Part of a small language model's weights.
Size: 9 layers, width 96, 3 heads of 32, MLP 384 tanh GELU, vocabulary 4096, 1.82M parameters.
Architecture: LayerNorm before each block, learned positions, biases, untied embeddings, capped logits.
Each number is 500 + 50 x the weight over its row's rms, rounded and kept within 0 to 999. Layers, rows and columns count from 0. Numbers have three digits each. The size before them is the row's rms in percent of the matrix's.

# layer 3 attention query, 96x96, rms 0.216, rows 0-40, columns 0-95
094:558458494482489467367477520430583508548579489470554511495429433520459574440474594539535528524502432484534549558496548449462506447470532494423459465448475516525394433569510521419432388541486510481500491499470557610549552462516398443500550519511514475521423407554452521411455469519524513493
086:492485486543480519447603548394551517510463515500526569450476498489538428516502531504559451531478481534501458433582540535504478489541529565550443482490520455513551484481606461561568645556464497481555550557530531430502519421448402419535517477421472578488461429542511429391477557435487442564
098:467459539483458449421502469515519408500485414521657527568480514532434445573447456488502552550499622488581532506460551567507470506486515518439444615492504573414503481470504504429488389395526440483507469518466559437543471528481575525482476580475501450505554480478500580533509504547511483590
097:526493456545503516557621474507563643459493587504488536456589445527461425484485539521586428488446423473484479350595480462458530524529620509483497464513528520570460472542425533538521544470472534588483453521537475521550560562469490504466480475537483492550547478588498487486471580557468443539
079:507459547491425459500424482509445523365465517511531512466489525536513566545482509523457499500521446555514553555429521440525523396479599547502536508451568546484421500615525447479456479434454456444496479524527543481442414497590611465534476507511543586532435427520436575533578477574458588483
100:439495517528520412490448500471424495516504459458590490491502526518456578481439493481509573469596531505533590530417469515502460483401494505523446599542573518530452467483445516467490414540602539426503464424484483488408604461495519544583422603578543469542439558472544595513504546518545471517
098:482342530487509574480551507462497434468487514549621510593481454492589530420414583544517496483471545518558438499398495492435506524587492476427465536530514559552498446538456501497447491621551431533543477454491541459506592571472542486547476505504526492431502526461457483468479537472545616503
098:503567567476474497505567562440540503453521591526540557538649483455505497497550442367576490499497502481497483507521524477552496486540517416460551442420557501602548515548554522588539563455438498455483445521443415505468499459471526494454501553524537621537496455531544486490486507522499455345
105:484625403594439557474604519417563512557411600524453559495630483514493470491519522431540523447402558465426470504543570468522515563505551452522474500466576475432501503511526452530542556526534491491500506489503464466443438541491468449426454565535486477484578457455486570531518527482489404544
110:516585443638477512513502490532554400481450562532412392444455503541493498576446458433566497544556438450458562425512460506485487539496473549532576446545538391477504547405569447516536563442431456486457578495489445437521506541458461520479533524524539626505452467481534542524526500501468483538
080:446465465532604466434491532492495494540465468482594467476369429514474545493526498455509524432495453589464469487446505608577421500510489454437437567447464482533390417555520465467500570396520506519502501474568497428527474461569487484523517528540615495556479577453410482564497498428538537484
087:582467517526435385444574521548505432504523506589589597574588505518503497538432565530463528529568473531476528464434476621474393579457561480547529520492496498493451514509488493569503488492478545498513445444492557502468528514433484488552552511410539483556410517491525404588502503489421567573
089:453527505457490512537488458458528517462506507422492494522535533441476501485540482462495476426499518541605588591461389605587466540452541442528373516452491540461556506482487531486448537605427544481584477509517544463538420498472510595433501479601527538481539564522541410589505497577516463432
105:427532479528546482550559559574461534440482517493553482529579491470516439555472533439568545486542536434412451542531475599566511429529444534506462534432575468571377568417550495497455451473455498418491554411549462489452441476463457484427536540542483542510496578446540458566462518582433463454
088:453332565523487599507483509539394555484531464484536511555523543432493654521512495483487505436523502475498526471496440545535614453551496419464493422479485552480440394524434510599471556558441524501478482457457446493543478464545451500503485507466527439543427449456537596510503530453518543522
084:470488495564519476526341537449509518497531538467561450456517493537414465474546433506527429545522461620531461260511451500495506491515490515448461505492573513423519501507473518506585511467447520481483484483589521497521464544458426520423543528489543477454433529534565564563536560501512492484
091:463465576572522521496443399415484443448546434531523533571451536523439494374478520494510531470544560543567470535477498445474513479479533483570416484659532555452478449431469565452530410477480581579480461486532462501507502467567480467499553550501580451522594580565535494548536477489484521558
090:428529514402416433474440541431452455471536422553474479412578448489482461415538530491383463516546595477470494446526469532515523541446457536487529536647483447492504479570512536635526507524433573486552478538483473562473452598484540471476518542458538490467482459563528520430528504508454537560
089:490435465466485442521473537525449490509546503406545514595500484564491538492451467466632498569542554505541510424397561532481388601505431472583527568466504529507476538519512475534516467493407514568480494552531455517529496479494564563568506505349479449476491427435487417493565443577543486509
088:471606421550498559516581536484522544412493567521405481521512513496533548554585452438525492509490500428592558409587481583583512473511468480475551466494463428404484540486505494432480521538488419549584561479503452603538473484558448417517459430448495499491525501515427543519448519450412451474
079:556512444485600526594633455481549566458494532465537476578504432610507525525474502588504524550470523550492462486514551505514503409509596459550458479500446520468513487501530516504492467498498627516558465464494539444538481422505428376470369521417461580479455504444507521471445505559449529489
082:513486511491500478475506484452496432554520538564411438493501445481547569550504481489531476473499528518531560421454474499517500471471500417550432425522397516565555478634524561526436503492455468584510589489515539421439565532345481482456555429516561578491538460509414470587525496489486612501
089:523498391456351547548476487468552581447462389505471551460511503513526563469511522481495532446506599479499546389547496491522531506536545440469426562528449539489461445555452505513484515460575541392476556460465419446537543444567476604489396524487513536485462461506488445496531455427475546429
091:591519456385567455479538590499511493482478475389508605445551444497504421441499544550502583570554522489459418477502488485517524549594500423533532471450478403414491427553511467539487593460491416550448604519493497553509501557458451507488508491575548539522508464387505502531463491531497460541
097:485567386534501496548494484484614487445484443511482324482505532455529548546511393511523559504461576438523484467461487462477407512490476443524516486405460467472464485545441546540491472462473474425518423542423447477500566530589601542448489491468519530482540510554452451495464555496462373478
101:494568397633514516459545478494588596542491569454427565467513513469590485558531442433525459558409460490476487509552495439595490496467453468569490465423485405528461577561517487494623539568491491493547530523491473507523426503408466463463514467538483514457547506563573482553491459424486546509
103:456433544489570482445641449476511575530530542506542499523429444520448541453490520547474460539546439534431467660484457458561492493479504456506518438479522469498457462461539523569619422507408456435511496557574549511441514550418545470514482579583527450543510512446410475474560514490529533535
104:553523517517574493518424499463489538519379455471555420531591583494428467569518481404484484561570462527472538512533531423561438457484502521507507448521529345529559511521578491514453534421520476471580464484442498411435565458518514632432543492516475449472482549479464480488458441493450560510
086:569422391551485539529434556515465398463597557472433571494465473507435428608421459409474444446512510445410500469538562480482526498539500512532495451442517500454448435490522509564530453538487513433483474455576581518443512557564474494580488433481442566535478462472625448521497461512482517518
088:519400536469586482539468519539483505525515428473469365446521483518530554461524425378483472464500548557539505558395531557477471498469560581453430570478537495520537506423441528485432515414526501514495485476490406430491544509485443564496433416414559509468535417399556483560444512484535488526
081:473558521454540570505439542457468509528478443524475393499489590564434513558471529508474474440490503470381508481470436493445487604443622529427527473484554504488532497511434505442535570428546429416555444567542489474542505507492529447429469516496565510575470520423591361485517452448520490482
091:477619453524444502504544520487524491362447553462462512492413440605528566550584505538501501484509489478468531540509479524455402533520482509425506519533583399559533525531513546501547544476418577480465547507473513548562488521445532506520549524540468580449564520458607570606484423439430496460
116:517584548441407515460448423510510488522508530470379451486478586452536488541519543502457493461468488536498546465512469464584468513615567559407538423435467503524532517529488503468428523524520558475414411626432460506423537497490459522430556424512555532476441513488451488599584570498489469471
123:415631510486489496581448532446484549490533509473419495477511529496428530470435452434544491507523442490508491506551514449488482543490475525467522554483541480368508488500547539619600482512470584573455458477417447433559521573535452552430640510413547464495544458482488586536553521463531536486
113:467548517538500490420616450536576473459585430466432591559557520579521504522481544475531532490462492578555477483607557414478458437408510427537561488573501524427527519604486457521552451495470465453448465393490449556428526524462558492532549493513421582543514446532466505459508523556502533523
119:498460521427433550396465537420519504471464478584457593476480436533537453507482597495496478556551481492550580511487426490420483486503479406471543530617513600531410465509486551477438427499483503556378611489595443471524493538435550503541496488532486464433556510517552488505453540451489559489
124:529555430447593482547491510484610569562493517581430502491498463521509580479565523385538514514478541531519526477447483526469555607514437573552553492453531395571565511503442470491525576466487507544522510525484455624438471467467402555565500450423473534548567446513507501415520467437545529484
105:533486583456500496475658524441553503563587539560465453565488557493472440477548582503482477521517481475417553422541523483537393550474528475527477510434572469509492499476499479452547503500527404555468452522566520454538497444498510416624467517467530427456520489484434466538553597488588512602
115:467395527468536481526433497534535551513526567534401564532447509448448508348529520516495465517564509524419585442582453526542462425464479481491456570420475598503488490617460387587493523521533546534526499480539519472545523478546480485427509568506515480487558494537534452458540572506452575420
122:522524512507508520468537506446573432480470542470530536508539464475592442461426482463557595457453537613506556455537447446554526443416455509473439510608513454485432509523508470548485545642484486537560497596475532516492444530495496453530518457529452544407453565594496581632502465450495455493
120:413546634511518440478493452513510522512492465562531494476510474434484481487522534552490490553558435512549551430513409516454515491488459515493432565563589501462511539507516532560410458488532449445463513420597584594476476573452496396482553449511575469554474534483383504542499575460529393555
# layer 3 attention key, 96x96, rms 0.216, rows 0-39, columns 0-95
109:567446482451564542397531468403501444498502402501477496537389504557446506494485589562497456454431466475587472487528499514500460501520455524548459448542476581482545470422481551465536452516493446528454548648506524525565541518538434476466500538437424417568496427496541489443461543390565468488
099:499420493437531483498603467544583498498525534443512560515561378457548532522523468465555489466501532504439428456388525448500569454476536393521502526499403502519528424516494524515461531584546518469513558488420495406490497583441481516409565506495569533432443527538632543462460486478549463549
096:532530462513483472570524508490461532433495458492475521533501601538505516486462475468540504567502508507568597367475470540572382537505519519411520499527518398471546485409523602483461420441518504400508524494538457519592577482455437510504482610526522492495408512502433526547399559551565538524
098:436397499516445557543463461585514521525534468564564525455446498482487552488479542517488488461425536436378539403494480534466576572504516489458572457520397537453448568412506462505502440536587433497452546503516436493472468591516497485501401376462497464469538526531527506444521548422586543468
081:522485508546410505483526537486473500489513445540439598587415488526474547569558603422467526476490461499475478488493492493599468553579460521471582539493537418556497464627570568547521551467485503544489422533533493511453557478624480547519440560500514585480488450507550506483509560364483498571
110:512505542509471432573440470525467518507378532489558555562507540600447505491493599550469469624438495492455530582474547582547449454545458476533480385465501493392473431434513477533466410356460540494484503487538484500513464391528469498555511468456476532545484537524506476543486439540500454560
103:490407507460581514577534472490502508453545497541565486525493530377541604456498460447445557469552531536601498501545472448490531488404498476587489420525494527426573465530474493429453468429514490480477537483552461525453481369509453480503526480423413535468556425492527436576406586470491562514
106:456487573502472462418572527588533560507467520543473445540496386449486503534443601449489502539483524497522491478523475442477538447430489435451515550469482516518484518547517511557417502615494524435506616556424426359561427512467526535551572478584544509575544468489534540519495548452496580557
119:459489498520480502452542513512432493521467568521483426329492500463459444519443443507501454524412535483462491400445441464526591517445503467493479539417504486499502591495537469453348463462545489485510482634534481445530482480425522441439432514494530494372463540537520503510472495493597462539
111:511508515492449448437466463533505512529577513547487509453587453493530447513468544501495514518494482419403484439441532494476534554526529545538456405516542379517487521579523494495527585430564490458533453538492531415412454648403621520537550445464617536526578545527482504528461537526454515486
087:526570453530607446496576577430456544555523551460432548535492519575480508517477545598435610524569454535441504567480501526520392495549540453514508417601558569507491537542529530427475399487551446456421482492533482500564464534419521491550454516508484591471534506488548553566499528573506458492
099:525441520467491481551592514493573479544553519469476541533585614492488470465535407626512495517540415390478526455537469530528443518500461431584491493508497434472497390463578547593529447550456499452474536498570439489503477490454531393579565486522470547471476517534511388459513473461482472580
094:487529612539456547527504450519475506469349459507481404542565532435492538511624493514514416599568427458461564562427464496499524513425520495367509492457564536556463575541484491432547536451519540506463490493486517495513504522492453513496512599504437493497580442426536538483569428450499537515
116:473487432539515434497589408582519532436499565569545485603551462455469536541424518481564574550573487512462495526498465521638535461523481607468558484399554482524444582462514488514407483497439461438436486508539428529536473483555550506528559494461497505482523455462431494480498488630532439516
096:397462521530456503536553582523522481499484454458480550549532391456481526470413442579520506521484476501511465505481469555414493493476480578506554479612482574469512508583550543574446533476440492537428521446530474456423383449603424381490540533424533451508442457435534480569525530470470536512
104:465501503506498480533508513561510482540518528537536470474532493513488526494484471544444539476467523520487523477469453541565477645556620506519557467574612432514494625498457593444652473465456528514503596442576500399446435562501544526429467509498590542540522532550468492541511493438565532558
099:454403475546496522683409457521498557481537393496408498516525569557518475518510489538514491549472482456552462437534501559532424468484530530549491525419629490542554418476448498452528460439551461530525518478472565441527512401560429519547508458472521419527441485478453545576482468550524478520
100:491417543440465479557423548550419502522558528438503485480581538452484488500499450420433527414645414515497475457571520598453514491488432474440482562499505582542508474477477533518451463490421590520402474529488516386491487534535537490498441528464612500551425435575544488464495450484484511509
101:595533466527515486558463411503582512473457510488469489567510498614480499460558432478603460473492445550504496468579427564423449507482513508561505497560552444397500534458481519444536469508465558455525525470534482512506577523420584457533498398551573469487450518465601451567534568450401443561
083:546526548560520538469557477463484486559500469491498467500471515464541508504489507542541520506427478507416468406547539375473537521552408573513417448475483512553542622500502471547470545491603520518423503514371501508529473574463470525396484431415599473407507458489443406498541462524445503566
087:418489472540531507464495486533547483556469484581516424431434523513441564559499477493606485527520525496472420510468479446457575637473513407507439523437517516443560448432540545521600495463431441465542545500506591544564536432538485511464554470473556495352523549492487490490485453429496483597
097:435508445472546513486579510489490377539462439562459462378613484505469460472509481439441463504547494430505523535483493439499437514473472500493440546559512564463575492585428500488530496519507529431431550515449541476386580493414453497555489525450511558508587522449620463440487497504436592532
090:545458530577495480435541542537545551478460474414505543403495574506426525527537505523471440476598462508432511500441427522554502559425524432480468565559480581506545521525472519540442511440518593550510581503428492544511468499424346481441537474540446544512454491457563551575483575478481392510
102:648510435498542567469504496636496425464519557476536523478619492415485444531470496506542474470519532465454424421508497503474509498554479460512546568514462544507448449510570497394476439550544413391561512514532506526521484527504442446485478515510531535480536409427506447380471593532511539513
104:565554584530546471433502480523504527497483473540534500408510560454420616508443482510458421517545519519537469507509425541466405513577429491492439428495516502471481506514540480399574631567548449555508482508464456451467488559416467574499557521538517575520434543500534487613570511544422558539
110:518535567475457392520575534614403550517470582567564434458442490442494449517496507545486477454509566465464460477469492405483535496443511472522459514541516517571478497586451544506420528574566461529418527533453572535463602611479544438458608516468518471472560521438543509454550477475537522445
108:524454462446458569557604511484539485478456559577531471530455423543547499505519602530485496439604484502542503602531520510524469475514512439475536413509533444460411480482496469446466374604512399563435484533506553515451481457531537377553426535531543580536520487532490467436502452572492505457
102:468578524471490409419444486571554516556508508484505493583602477550666547571494592493457494514466437438507550446512452612478438551498492446551433477514487452520520488582542432478576478405402574489555449503481515540475464478479490466515524497480476574509490520508508499489580466525498515387
094:526451485481441427565480484522471556431568615528510496447505485504461474375461479501530471444432579399473454451499527498569438446440610494454543437491467629502509468481501582571502491457415487479536465490516451441575458561536512429527425468451551529519467540512536455459505535443395472507
102:421562504510510545480561577564431534537479486520471549479586513552444578495495453487576513539538562553486536529505494579522474412608509409513397547446457423415536466529435516491529550425514568467485496365497507498446482461449554546475499547511547496542580460353490518517509482538493526453
092:507495522601540523449523507392527524380464547457451524484504546534428499448423539484543544471572510461482499438550498567514477444487470447515454493544552520604425437510426425454544448431507503594532389418500508492468482519491563564556392522545548577459482551497421537524548535464574507481
103:500463576428471461513395502519495452477491600528396462501463552532447507528499531467465618527559476484410438536474479443475453519440442449484513613436540423486521527475446475541546485509583395482507569572477544592473464601467493545465478552518522504477607476432433458552498528459454508539
113:456528451493420553444545458467556503468509455473557543468491471520565453461614561468419544431482521502453563483446474368457481563451499541514584502518449510513584462553556457505497513573535545429515542512537532554567427543529519562466474534510471543439619547477475427442451413404541563485
114:430532560515522495543503449519521544511556455482546462412470507490579518461544528561465519422487552480521412527456508564471530501547521510501400509449517576618494538483576493481586572559548565409538476560568435481537446493347514449445532461503494469385469456468497548587494538499555464444
114:602431545521475501602578521535478489455538455537484399578455524544407442569554506575456482596465449401515495468513518477454485398503488540558463490543393552544557481469514498517461552575501611511498505526420581411477519474473475529436495428435475467450467492522502518468494504495479576576
116:519413468525465571453549548483499525417447515491423568484455460460475463592572455422564564504481498528487518537486480529500491564483481456502477524550454539536500583398542476582489454532505561497445612474359535454534531452477483500510559505458533481512503391440455523399603544464442411478
124:524564581528535439392584445511483474537378515493500502472524480514536503523464464451514504484558576468402458528498466589527453519482562539483446493496446462463539461530438519523504495415505488438516491497407557393532509520475539403431494477544524555452550455471553402541601421577534584572
122:526494462554557467507542547492558533540501448460467411489497554370601506555474551455531529523493516555480527471520606492479495507505598467454596426519424481524520445419554494448465427546428473510434526519480504448491448606411513500565386531510493474476514555506487526583419524585562510431
118:479448486467590558528528402492423420485506444487517583418559447408505493538498515555447544432499525505497360491493504484441563601585503498532535429498483566555488543484425461393465466573444504474487592539445466582460523478540547458553584429458535530539438472539489532462514457489503511525
122:441516555499486446492456466526542514431442445511462432475528554463478485535495461446508367475461482481453517545451551427476494542628529452523561582503433569521603562447552477440564514449604479491481457464510596457482536530536450451488487550365465426566526466541548455451493529425484484536
# layer 3 attention value, 96x96, rms 0.258, rows 0-31, columns 0-95
084:423510486550529550482504481488511462561494474606523445502524564440488487458417408569484412398590530549508465503570410438475534627427473547479456376502488444582480476522506499469475460528511543495526491472549456478550475415488444543512412503553502437508452484515591426434535473536517482429
084:457444436531419469428499525494489526467471612488442548543402534489489518509400468468444534497589531511577483479442511405457496441504521429522574506524491481577554485589461504472528481480481546515594414544547486579476524530540438413427545457367516508556472568504559539455493551585474489467
084:504483413440580512484511580499625459503424502548564443521401501494519541542510527443483553484547430508523507526469466458445484473477432574526532451481574488645481449608425542508566468612501555531480409587457423559536494478465468468563423473518561544563485500468527509515516487457481503533
091:568466491453497480431491487470518446469521480410501583519448560575586444511458530481539534478525586402443495502478427504498445515596518477474465437378539517462541495508627462565457517472538440553499465530508537394433485502545411482539468579544542484367522475505487522480441560526454425519
086:514458460552491546404512511441497538446566537528472472530596515507555468521625500526480452440554436503510440536480558539422570600374539502557415536613488447513549520528491476456467497499478538488576440480524395550612479483503587479465458463546527457403469529502518424473496539495469533498
077:537490496488558448499519479538545526560437454489337475531447544550520478471501402424485474561495592539494495475493478464523492437515491439499397533472559540421562610525476512467415518535457476518508503467517437435480492556533576584469541501544494421477524566492528499642548526445467484619
069:492463446523419488502505504515450522507459458547490538428527548521537401501438539444490493525509531338557397536457504511503526488411390512525475499585587426498532516475495527578521439384464589425456533430570583503501572558448471463488536456578487502499495541436536508465472530449513468433
080:549536564436589521518419523488404485591585549471453472557496568522538514582542481535558484512460557529443550548392489531508462510548542459398493492466454426494517569446560435527485439525498484504457503515537429430492466453520492439561422508522642528530563464574523534501405501529449469555
096:459587531514379499484465549459491465494521420552463462501556413441546452517430554517480523484508538466392508472495497477588510459549369564538476495517502474504545515462450471437487554387523531532530613483477393580498609473534544462549489530465499463536484510564418551570526504574504567508
086:458503475546456473513431499494456487547532466473482601501559494560516468562530543465580462465468551429577451515497505464513424392473483459552435532414545537474489458479556534530482542492453492497453463580478591574473570560430532381545573500503389533535514507487504325506455536447500462473
085:531539522588480491553553513446553538390474497526552464530440480494392551470504376452458522579579526522472497546565460453444474638393444503484422482521543497455471518577498506424508432452397516583513484506563496441507544490542570510470543560471482540440506533512533485522464541428509579497
083:464509544452558514588517501476546537513464465476531454504538464457446542437607437531539506545450550409422618535576410491498536528558527505395418480511529517484451527516485523445582468521520517589577619463584584538446500483521543571499420486418470561548510486467518487525532489445518538428
075:529467528538477457526492459488441446498526511434561460533558491487424557503545547445367530591567603500512530506448478476576577543643503464493417411502450474610515480442481494437532495458477490582519441499537473514562516434549481497473481481475466583441474579572516515512507524509397472421
072:515511479526416587488498485443470473515527469450548515469530549422398533497450578562479497484451502515569549405534442552544482555534561552401473489476404552496477473445494549550602452534417469487525520458577496461583520392463455505525453486493377513537482507583508514397540450497524578450
096:453543475454447478467465567455467539540478450550381515511611448489437479453419496543565494444444543505495474504551516495566524458436506607500532444623524550568464514477430476465453447494498477554540541586522483453468503450508577554583472507495558547630463452520443484599503424554541483502
088:543555473498550550509560493558504497450602545501522526402480517566471569519455504506431520387496479474513574537472441436540520595506566420579490400446414533488513510616577579510543441541480584502468473407476471498499464449447422485486474451487450408504502548466519415441503461468486497549
089:557472403524479514628472538493484460534475507522507493423460564371440518507426477450534509486506388471623415541454472458436534521521463584481587496517501543515446477583459515562504556501491517517442396492499499391499478515474503507461452549526512492504560555567529558483630477546520541536
077:568506506467599576422472544489562544534534557568525569430504505472533541551433521449544456494542517399539450542438547487440479430442500431600496454441568513527627441503566577493445450404455495484465474498442439482576544453539460446480493503496511543429488534412485505511513566499511491595
083:611511467557554583591589480496475523510630527584536439513468517461479507510518525503404391466502442522484413572495470524530525604535523540483492490486476496541512415589596580539518444438500497582448516509520500533523445473475486501493459492499446469446523573495486471465629503510492603545
077:482470520549526460461417384527514498601533438510539375494496533494569480555493453422434486540473469470498493491453535413587499539559483498461467472519427548558564460476459503485549471375491381519561510451534540499541496515483385469468542453565422558463451589542511502478429578457477488497
074:482515529531519523488498426482570495416519429573563515576478436491459472470566487487513523620492474387505501557513523482437536452487463497551407467542470541427509560426503539420563498455444470433555573417562575478534592528477427558524557551435506513437423461483498594445528532414525486520
087:447504512487430450531537512387606462534533495525554402537507507500463426453555516530522475488478473613519511482552467510545580496491474600441565514525469482557373467543459436552520485468424497495496439541582466507505443421505605439455495500552510479514542460617486507518617457570478454475
083:391510529556454535491507468508516420469537479494558420440479568540401527566570551455480473433499491571528523508501526606554454573465417502522450473524529508483503426506521609426445388536502564532580428413490551492471429487474477554453422444514449463540526496544453435489531577482504501582
085:475604415508449480420466560445457505491458470596516563419519437474486466588428568489436508428520509494562530473466491528468445481531575507547489566524529471435496450494416525415533543512517566426529588545575526539511602582430526456485461454529455461571500508581472471461544445537480539406
091:433496533497583578492419438516469435547442432471556474591493477412512504579483536469409558506405501503456579453503521511463582468519487539464513545488478430491492520532573513515557546527417492409519561526562525467572551408555456411478548413505501503391470505554530512545405482536472457449
077:442521443512511518544426570506632402451472533444473436514526520467461506483484464535595463457478473490413445464511512485426550463444583490528504438478508499529391510542450500407494427559448489589475472552509474473508428487475542481517555540615531516505441460580443604535573453600507478513
078:377525528409495465509502516556476463606567462374490467545549451439458468481579439507479460528450494556507506489543515550535433575501641522469430582500443442524515457479503458471510542569501511559454463486470519506393526543578472522521529510520513436438479507608445483573416483521434518531
091:466456453546483478468494593466445556446546533548470512436551524476535491487427486458480518499519545506553378535584448432493491428404499518576558508428553505496483460464506562436419533404510590516451491441494477616447533509506472473413519494477467478534453484524408497374511462539555610465
096:575523432540477537452387470497508497546523478531563501524552430424397512424430515540510604478414572445577557449463493514532537420631553583549526459570566449516515534540566509533479433461461440524502507499557461536415549420480514544593467553456494522568528473503503518476479507454510488460
090:519469482567500517493480557469483536490499527491442543473495443503484551343459515423535461551455492434547468483476468448517463412509451470497541552538509463539480573522642542481432557536547424538505511569480414479495511554496442420501497526536484601519507503411524514647475481386558482418
075:586437389467502457473434473518454479551552423502546513565525455476536478532402585506530415564612603487522521515476555536576457491534472518410495553497409500454437544578586564539477526489412519443532462499480485511472561517544450478456476410492465495456527547506569470403503479584501513477
077:527514477507515532567447542470506525454522599680534468510503549474440437508496505477451561485489533477520604424523570533389503432517508449505544464421543537426475588561494531535528464475499539494454530562501493431409512477533569470445470409469532559517473467520458542379487499402482474556
# layer 3 attention output (transposed), 96x96, rms 0.223, rows 0-31, columns 0-95
090:562487586482544525461476506469444461506595472528469539458452540536395446468474636505494510512446475500493450558522535452565557507499519588473533549571544497447488537483479499562498498508427437570651370448542582510528505624505554517515567451525514527485479477473429457483524501533439483581
080:560485518496506508457527517523430504536517455522521540520411438522513629464493465544493553483449414464503475424488492515467607547590443538498561546522443444444406429464444503555592500520526451499550618538478523549539493487481498509404340360439535499505546474489522523490505503462476480508
087:509468525512470518451504501533558510440506516510519493595506607471473570483498566502484521449524506500531500465475497440417567484613461473521532484458434420509443459436532554516517432538524375510586466482456422598483506572471496506444478554421547395642480490494477517551547617530457532564
096:520461483545567527536586565518543472558619519424501505439575468499484522510515502472495444501467582513478451478456556493568538530515468432469492529481487401462534469530504475462465510529519505536479549554503576426456557497475356405529535498432502566472471468551573403530476351564544465594
094:502497619443521394494581515546464483539543472513469549558423549548524475476530548565458442483537357524415455494542503519479495568471502535527472521538551523493475540463466476554499482544465548541554587495558558592580493521448565539580628473556492439478507590500471477508560506469524619501
082:555638497603465479390467581479508433561537505524515516406527521562438551478484539549465523471532495469521605452554516491520537479511532385572496446585439456475472467555530522465448500522571532540441555502497434381487516484513470478530541462565578575503451566456432501493581526480492557489
079:534559505445504491563407360474492561486550479496342530406561531495456523517555483553512532485510514592557548442508481490488520595533561475451510500484470559507475599556503499396545553474475511536479534536514541547568488595457492542517482556483438396524484421539483423492448431467549498537
079:580410591517492397450615578538511423457458433415475582567580437493483404434567510470482511531539514524488502502409526558589486500508516469498503553550508496578532539555619534553491521504519485503515523469441474459480478411494527449502509563462526515437437462519583484483579465470449457550
093:453466474469486542439540531431471598488544409458539470513473521578517507522600511516512453449508502514627602585512574533541451478560541548565467494493538462532544539541502483470486489585492564487525458474392543566558492546567456499535429538562470487486556485518442535438493450426567649480
086:443443356541578535533572378590491525513477497419482464490460421455449565493415439437501537496479433494519420446468438520517433553482518529413459488500471554530461485447528476440532508478484426555403470599453475439531521527565441475490535542564515520515535441466504502487550522505613545494
086:478484514487442509396460537484469551513541492564519538341525536503563411502557675510475475496483446509486426416536498506436508524574506514499502465483532633456478433430465493463448464473507408470532540515556458531573513475575514526500535465457450553521490486505606530460513590496444522458
084:471553563559396522508463507441555505401478484547565596480545432467544521464506546524415587477530475515524536429554507501566427432459510501483416450446549510546497464518472466494492448453561437461655436432515456440434507491500530513464526496533470545509499629562511437517494478533492433403
079:474496511477594508520536565507523592564475487462516458452466530604581425474543582417509457553489368508501507561517552491540519500504499543493466515431496475492540495551506531446489488434479511491606482452463490507403502423583399533408453510498484464463474461410584461377448450516514447436
078:559556486444594426566443472421468482495482498566513490568444436441490349516570504462514435523499575445467482487540558516502513470487485505471425448447556539479549494447471456571493531462547394493494438577457588522519511493568542488510426540510391510477491433504505466456472576580525381508
097:453568513501488441475479531446505489431452453419630405429488505493398484542468478545532509519512578523501546466494525570585445449452454521494502549529560458550473528429443437560521485434565425491598471431464465525547554497562554481523519539454587444487487481412413572505524480385537519504
091:481559496490538530447440420529540518553526518520445554557502441598575511469526454515479476518427484437492436489519513457479526502418537516504532379502462525467500460398574502492564564545500434519520497577518485527470431602426562433516385568514484555456408580583531399571545501527454494492
090:522521554447524506493435466435547435533519565547427459491551626511474426484429546474484499551391492460508529450538485583416499478503509552524635503410449410420439522578514464493484518493515456481492545490432534469513584530435599490453504512432456508568468458492469509420457532484454455592
084:536417445515545405461400522590532487602582505505453470506502515545548561492496577577474510439502524545483379497468537488498518537462439464540489581451519484507453486487541521524540579554482578545470574606554490495535470555639449502525471562566505523549431450513487465566481472495508526607
090:521516521547537403507457566548555494535502540543405500551454568525599462537480501539429518492518478441482504526589495542469458572454507572543522443453592546456574453457507482497524543530487483474582437483472507538502503566546546463522467586561405481518392483534650492488451579440435431557
086:545533477457502538541525440463551467604503451521491536449434486468449532430544483426431457431541436481465525506496390481514595615528450484527455537513460461439554565502473512471528550506487558541551474493404464371580532453449476490386473576570440538407553503436536496508502495496545456445
079:424546384457406529620398503487483515564555516475539523501574473458542474507557510461396560415504551593479529472502506411504541547521459438500532605411467598486510486597483516512440493439486486499427440495514526534537505547476490538492505435544478560538538582479533476441435452473493554453
088:472550551531514529508435539609480490482496513438504545546509575461492535543483543498512504579553555491531537534517610605456494522584425616527475456573452560492464459450443483505444463458507493470579399365393543537470576454490510518559530537469443468462490482515536564416559510448552471483
083:451583495517643492447512511486496514535594542521395525534485562413514438593512518489512443495519491555462455593499441609499504473474515548495631415499558510538457546447512508518459601525460346490485477453558460505416512456486489569460478512545464514497428506477514489522488476426451524501
090:491475471455402536441482413461500515467538400498496469548406389423549550516495446502553533503476552456553509509512493515455570429428557486446491400505513545439543520579458406471527465480495479549505554516479597552463465532489491493432507538500460377477395486520355530511493556526556491475
088:512539567497454399466479516488556479497500505515514517603543400474530418560514483400567540559511442423518458528465552442538549504542495544472450593441433440443440573495508485478522425523500520603428529497428565471523440494506505494503566532501433527515623518546555493474433580523532454393
081:472498454517461441488439506489471493542515476472566515523553547481406514500546561533547560654543533554604535411548490639536524559481424530478496581515513482453533419520483434547537433561507571372517518408529522526465508460513544520465531565495522512579412569514504495507581531527473518502
083:511508514607465535567591512550514480523430488512486454498408541527511450526533464409634503616511469472513608512505461500580513496516471506483488507546557438596619532520533432499502477485403470481513570509465467437494590473456434564544500560450470563450539589482511496503492559599500521533
089:464503333521577561456515472556353424468498479545479495421432536462511458475421534504452506552448467488504550520500477514484498565471508611462491489515640430452485572501510572463496520473502493460488512541598519518542407556559494570527465555551525523512524471520450490521454577501496518596
105:442542461432547454518475526472551579468393491496532470409469440402473477593500631460497546527481585534412495572470523506570480453509479549492515555433483503457566470511519512568520527448581506484554511568401498524483376558509485442434422571526579485520525517560473544439487464485541457501
093:482551432559515480537486440468504537470507452462510443503433444636432539428492479555433564492573534508613487535518513456535490471469449466530518456485496538438475458494471552513476450514556532551408605609477382481522478539551530462513575482436591426550514489536464471531500424461466379514
080:536471531521511472586494519408445507548440470521516520626526516443529459563475555439486512512447433431497515408569466364549543568496537488445558545439446446489517569445568546493459551507519460577419506509476510504520438504578432514452519455500431410428445419505481502419472510436524514573
086:557510510412464486406510459525516474478486467508529534580565504431505622480515534520480578494436551542464421573510525520455501555489504485463485601343473466457445430490511524450430414490495506472491477530506531536433417481454519485462502505559468530449443512508457606498518469514636377529